From a checkpoint of a small transformer trained on Wikipedia: 7 heads of 64 (1 for keys and values), 43.5M parameters.
Each number is 200 + 30 x the weight over its row's rms, rounded and kept within 0 to 999. Layers, rows and columns count from 0. The size before them is the row's rms in percent of the matrix's.

# down: layer 13 MLP down (transposed), 1216x448, rms 0.0799, rows 256-260, columns 224-447
# gate: layer 13 MLP gate, 1216x448, rms 0.138, rows 257-261, columns 224-447
# up: layer 13 MLP up, 1216x448, rms 0.133, rows 257-260, columns 224-447
down256,102,211,169,195,206,215,236,203,231,209,196,183,189,131,203,191,164,183,219,152,208,190,181,198,186,185,192,232,237,218,206,276,162,164,202,234,163,248,211,225,140,212,231,160,216,218,221,171,175,214,232,185,219,153,144,186,165,208,230,250,232,185,218,194,193,210,206,185,182,185,327,212,192,197,210,182,156,182,196,153,225,225,171,138,223,232,196,222,214,214,168,197,175,202,181,207,221,190,199,166,256,221,198,211,202,252,218,249,187,200,176,228,158,214,183,185,196,229,201,224,125,217,177,222,214,189,274,188,199,190,197,223,128,219,241,245,171,247,203,207,167,226,239,157,142,235,232,240,227,172,260,186,209,182,204,224,226,227,181,191,243,192,144,232,219,220,184,230,194,220,226,163,190,219,221,275,179,156,169,240,196,241,237,193,213,175,201,229,153,194,173,170,244,177,253,196,182,193,200,189,187,254,186,254,215,214,168,214,233,259,206,257,234,182,176,267,141,212,182,176,175,149,167,224,179
gate257,112,213,165,205,233,202,126,181,205,170,212,199,184,202,183,229,203,197,175,174,213,178,162,240,241,197,181,227,176,207,189,169,163,206,181,189,199,164,224,184,189,187,169,205,257,227,145,183,195,235,215,196,156,229,176,216,224,199,164,186,161,235,212,205,181,146,164,219,209,260,287,220,212,201,209,194,265,220,221,122,224,177,193,120,151,160,141,214,215,179,206,236,213,178,208,233,209,221,166,161,230,288,206,158,187,241,237,228,185,188,166,215,145,206,221,158,210,227,221,247,199,209,174,184,156,219,173,164,213,181,182,161,197,228,269,245,168,185,237,197,190,193,232,227,210,179,202,192,212,188,163,225,146,276,177,247,147,193,242,168,194,219,230,156,209,157,171,227,172,234,222,210,213,222,142,156,231,204,228,222,213,218,194,206,217,236,178,194,186,161,197,120,209,149,143,169,181,198,168,227,205,192,213,198,188,234,181,201,270,208,189,197,189,164,208,235,228,198,153,193,232,206,178,155,201
up257,109,121,168,214,179,212,201,193,192,220,183,211,182,207,210,213,225,147,148,234,205,169,206,195,218,144,212,160,161,203,207,213,188,199,243,207,171,184,250,192,189,225,187,217,212,193,204,188,190,233,228,179,223,140,180,202,192,255,215,213,222,210,225,183,152,231,197,219,190,145,157,231,140,216,188,211,167,171,185,230,211,191,210,167,214,229,158,200,191,202,216,170,174,221,164,194,234,169,171,254,131,140,268,196,200,205,183,196,142,196,240,177,208,225,143,208,203,176,228,152,182,245,208,270,197,127,209,175,186,201,212,160,169,206,176,174,129,202,192,193,185,198,186,210,203,255,208,183,170,216,199,192,199,221,242,166,267,197,243,190,219,199,152,215,214,163,207,185,197,206,274,214,174,206,211,200,116,169,204,230,188,241,180,218,126,172,224,239,197,223,188,188,170,191,262,158,177,156,183,189,173,194,184,82,207,155,182,194,202,225,189,224,160,204,270,201,200,181,196,206,206,163,175,269,228
down257,111,144,158,206,232,191,212,198,146,219,164,199,183,213,179,125,195,214,188,219,171,179,168,177,213,272,187,201,244,157,148,254,247,257,236,234,213,169,232,203,220,213,198,220,153,207,195,140,230,194,208,181,155,221,219,201,169,211,200,223,207,203,191,195,185,215,208,180,235,211,172,215,182,191,200,239,155,212,198,209,238,121,204,214,218,152,116,178,228,211,271,243,246,210,231,249,218,195,187,232,220,249,196,217,188,155,201,203,208,148,219,223,215,189,176,165,196,239,221,212,242,228,220,232,207,154,189,217,187,249,225,223,233,279,249,225,181,180,243,197,199,146,228,202,186,194,234,221,179,256,197,192,229,191,194,169,230,239,190,235,207,217,196,212,159,216,255,209,138,231,238,188,187,167,193,225,146,202,168,205,213,195,194,146,194,207,192,151,195,169,232,213,191,185,183,169,177,201,171,189,203,199,167,202,187,177,210,212,224,203,198,236,173,208,232,241,197,172,230,176,186,186,178,223,285
gate258,045,217,218,159,177,192,207,200,199,221,170,198,204,205,220,187,207,201,188,192,221,187,189,237,209,166,184,178,195,234,203,200,157,198,167,208,191,206,193,194,168,248,141,261,192,292,223,175,204,205,172,209,156,197,164,215,148,163,217,270,129,205,183,225,197,197,225,218,229,181,248,152,240,219,181,209,206,193,185,188,233,205,141,205,202,227,205,186,242,199,223,205,187,161,228,259,240,185,198,143,185,207,195,207,222,190,251,249,224,188,201,200,189,169,194,195,210,200,212,224,191,180,213,169,222,175,206,223,190,173,268,202,210,165,217,139,163,200,243,193,183,163,200,216,196,231,174,194,225,203,167,196,213,229,190,247,232,193,153,230,185,197,232,171,246,211,232,138,249,201,196,166,149,170,202,188,261,187,213,163,187,157,198,183,187,163,195,221,260,183,213,163,253,219,185,199,229,173,233,160,141,212,220,213,220,236,208,234,231,217,213,224,250,195,181,209,221,181,210,198,174,204,200,242,172
up258,047,216,171,171,192,222,209,249,215,164,169,181,175,210,187,237,205,198,276,161,193,244,228,208,200,193,244,185,137,171,200,214,220,183,156,174,167,224,152,217,197,212,211,218,184,178,215,166,162,211,155,194,267,189,194,177,257,225,193,184,228,201,267,176,164,201,215,165,167,158,150,181,201,189,189,199,193,208,210,212,169,124,225,242,221,212,241,217,214,180,243,235,172,205,230,188,225,244,257,208,188,180,197,204,209,158,200,195,217,182,189,266,219,135,209,191,171,182,183,229,169,189,185,200,174,146,151,211,179,202,233,189,194,219,135,223,182,202,224,174,213,208,258,273,174,134,158,199,178,210,180,217,212,153,178,180,166,236,219,196,183,235,255,188,171,217,249,150,219,242,197,210,186,191,199,216,122,199,261,202,208,185,211,218,232,231,205,217,162,204,197,200,179,169,225,163,212,162,208,253,166,207,206,224,174,174,165,218,195,164,241,204,227,226,176,238,243,191,185,162,239,156,198,229,244
down258,047,179,221,213,198,191,155,260,180,213,195,235,242,141,173,216,259,228,211,149,123,184,224,182,200,172,197,179,193,196,229,199,216,216,182,248,249,177,259,193,219,213,228,190,247,223,249,165,218,199,177,231,221,184,153,217,205,192,158,286,212,262,205,224,215,223,187,224,181,188,210,209,203,223,226,246,211,249,181,219,138,214,189,176,236,156,197,209,173,207,206,210,230,176,198,201,231,189,186,158,180,170,226,233,230,247,223,191,251,202,196,188,183,202,204,210,200,233,199,196,189,184,188,235,219,195,238,128,185,158,194,211,223,210,167,139,264,195,202,159,203,269,155,184,202,176,180,181,222,195,214,134,250,167,174,146,139,204,212,211,167,144,200,140,202,189,181,160,227,191,144,184,208,225,231,211,225,264,202,176,236,258,164,207,224,212,182,198,210,151,217,174,202,244,230,220,249,189,226,189,187,157,188,178,163,185,209,189,184,150,214,245,202,168,242,198,192,210,183,158,190,221,164,248,248
gate259,124,238,179,161,225,226,226,192,210,246,163,190,190,214,184,173,198,221,230,226,239,151,179,214,141,200,206,231,239,194,120,216,194,233,150,146,230,203,184,214,182,243,143,229,266,186,217,217,230,206,207,215,195,223,221,181,248,224,246,195,155,180,160,183,208,238,176,181,218,213,222,202,196,153,153,207,257,247,213,205,178,221,144,184,152,163,190,216,172,197,216,183,218,173,189,144,244,140,212,209,188,183,236,151,180,217,145,204,158,173,215,178,192,217,214,206,214,173,243,198,235,182,155,177,168,185,195,186,170,190,228,172,226,172,225,183,255,195,215,256,210,192,244,170,216,214,201,201,248,197,242,202,252,190,172,240,290,189,256,191,250,260,211,246,199,192,208,219,207,176,169,193,208,189,171,185,232,220,194,235,210,167,235,165,218,173,237,213,161,279,160,196,221,206,126,257,262,224,194,216,148,176,206,216,208,156,215,214,192,195,219,253,200,256,197,184,164,230,159,216,209,215,232,207,170
up259,116,191,201,234,157,231,258,185,183,174,176,169,217,194,184,202,229,194,193,214,217,206,180,221,239,185,200,180,232,183,192,201,156,195,220,220,166,192,213,203,199,207,182,180,205,204,205,190,178,234,171,151,180,247,209,132,215,148,212,229,170,151,210,159,149,175,165,229,204,217,158,209,229,174,251,197,182,172,230,222,226,221,194,226,194,245,261,209,234,162,237,218,216,159,215,259,219,208,182,163,180,253,217,190,195,214,256,154,172,156,185,204,210,209,233,209,225,264,194,188,228,185,277,201,153,211,186,226,214,265,178,207,209,221,213,222,183,216,192,258,212,179,207,255,288,254,232,185,166,158,198,216,241,220,216,183,184,166,236,202,181,121,180,120,216,178,226,216,161,170,203,262,203,209,210,202,195,227,230,146,219,187,240,223,209,209,228,232,208,182,189,225,138,193,251,207,194,247,199,167,194,231,231,156,155,219,213,228,192,190,154,203,205,214,190,201,234,201,138,220,224,223,158,195,199
down259,116,187,241,203,164,212,221,205,186,187,212,230,209,185,174,155,180,238,195,223,233,213,208,189,167,208,236,193,178,223,237,236,228,224,240,161,170,152,183,217,141,239,164,280,156,199,224,188,196,215,205,183,242,132,197,192,220,242,204,219,208,191,226,191,230,234,170,220,205,105,124,235,221,113,226,145,202,215,190,224,206,225,232,201,241,190,246,238,245,154,194,219,231,192,187,240,206,212,194,186,175,193,152,202,179,152,201,181,235,204,213,237,241,158,230,213,165,249,230,186,207,177,219,155,197,226,136,158,145,220,183,187,174,225,190,239,184,210,181,137,168,240,206,193,235,176,241,219,205,223,228,194,153,254,197,196,136,218,201,182,224,195,212,237,171,168,206,157,156,172,226,229,169,195,172,196,228,241,197,184,190,240,205,227,156,160,205,152,177,247,252,232,181,188,171,217,209,188,224,221,167,141,196,202,175,199,179,171,199,192,221,186,201,226,228,232,240,211,301,208,166,207,208,151,194
gate260,092,170,194,175,166,208,239,193,156,216,184,287,150,178,203,155,211,245,123,176,244,232,215,240,222,180,231,179,196,190,111,194,207,235,179,115,167,149,231,176,224,214,217,166,182,160,164,220,161,218,179,162,205,194,157,219,174,146,201,178,198,146,199,180,166,198,206,221,235,192,165,150,205,220,174,167,209,201,159,212,202,244,173,163,193,189,196,171,222,173,203,161,165,180,236,172,256,243,224,184,144,220,233,201,140,211,220,222,162,231,201,141,227,178,177,209,214,225,267,203,240,187,220,200,191,238,228,163,185,253,202,209,202,206,230,219,194,215,170,233,206,215,236,212,191,208,220,182,249,189,228,219,179,183,158,176,164,210,185,248,200,211,204,181,210,177,192,177,149,223,225,253,171,191,185,221,152,211,197,184,214,167,188,169,137,170,171,229,182,174,240,191,194,190,130,146,185,207,194,183,200,137,187,224,218,182,218,208,201,220,164,223,202,200,154,183,193,268,222,222,203,188,189,228,225
up260,090,185,161,223,172,178,243,244,169,244,193,214,171,252,194,203,209,239,140,221,209,171,250,245,167,205,222,247,216,186,181,205,162,230,160,202,222,240,222,176,210,224,219,197,188,222,192,235,200,229,196,187,227,215,188,236,193,210,195,213,186,190,247,198,184,182,164,212,198,219,158,210,144,219,199,238,177,148,165,228,202,206,216,168,179,220,173,172,268,248,200,253,266,210,200,204,229,189,152,201,213,239,241,240,219,195,166,204,208,195,191,158,172,235,251,202,164,185,229,226,187,241,208,195,184,256,198,177,185,211,273,244,197,202,260,235,209,186,168,181,224,219,181,249,159,218,169,243,202,161,216,199,137,204,217,229,194,204,234,213,241,179,180,212,176,210,226,210,220,200,241,183,158,202,243,217,175,191,221,223,170,194,177,128,168,212,203,204,258,231,195,262,185,195,211,187,180,210,161,220,200,193,243,171,204,199,251,190,181,167,184,198,196,194,248,160,171,180,242,194,159,123,200,253,196
down260,097,192,225,182,199,150,238,194,200,175,185,207,164,155,224,187,264,206,205,163,159,210,157,233,215,202,165,220,195,171,158,189,252,240,216,183,214,229,212,159,180,148,270,194,167,220,174,227,203,202,156,202,225,211,175,215,188,151,204,215,152,238,224,210,180,230,203,193,232,226,222,188,226,156,212,160,248,194,176,173,223,204,236,217,176,191,166,231,161,201,220,168,178,183,230,222,234,207,220,142,191,189,158,224,188,231,208,176,176,218,215,160,222,209,156,221,198,210,230,267,164,167,272,241,215,171,180,171,194,180,251,223,168,202,138,232,185,173,183,164,182,248,197,236,184,240,237,231,154,210,165,218,215,180,194,203,233,266,136,266,164,186,234,167,206,191,179,188,213,221,170,186,171,253,240,216,202,280,210,159,158,239,242,215,226,166,164,163,251,144,240,156,227,239,230,194,207,173,180,195,214,192,232,176,208,164,177,231,211,214,189,213,200,195,197,224,224,235,257,214,212,176,179,178,193
gate261,096,164,274,197,229,236,223,188,165,195,238,224,226,216,191,230,130,225,234,188,169,207,166,205,231,212,179,217,253,229,215,211,252,136,174,205,202,238,202,209,179,216,256,155,146,204,189,193,222,204,147,186,181,198,159,211,244,225,187,195,237,168,182,160,279,156,181,194,204,149,230,179,218,190,170,232,219,199,157,210,175,176,152,223,159,157,186,207,198,166,214,178,175,187,195,182,159,161,215,217,179,183,184,158,218,225,186,252,205,195,173,243,218,196,238,240,141,222,208,167,197,230,164,144,213,205,201,160,163,222,138,217,183,192,242,215,154,245,237,205,202,228,185,247,216,209,204,192,151,202,262,216,144,188,183,202,220,229,180,218,168,231,186,256,204,155,216,133,162,277,206,212,209,185,204,222,247,224,189,234,192,239,159,188,212,189,155,219,202,241,195,149,225,234,219,255,205,160,191,181,201,138,239,163,239,228,141,228,217,209,161,199,167,214,162,205,212,180,201,168,184,230,224,173,172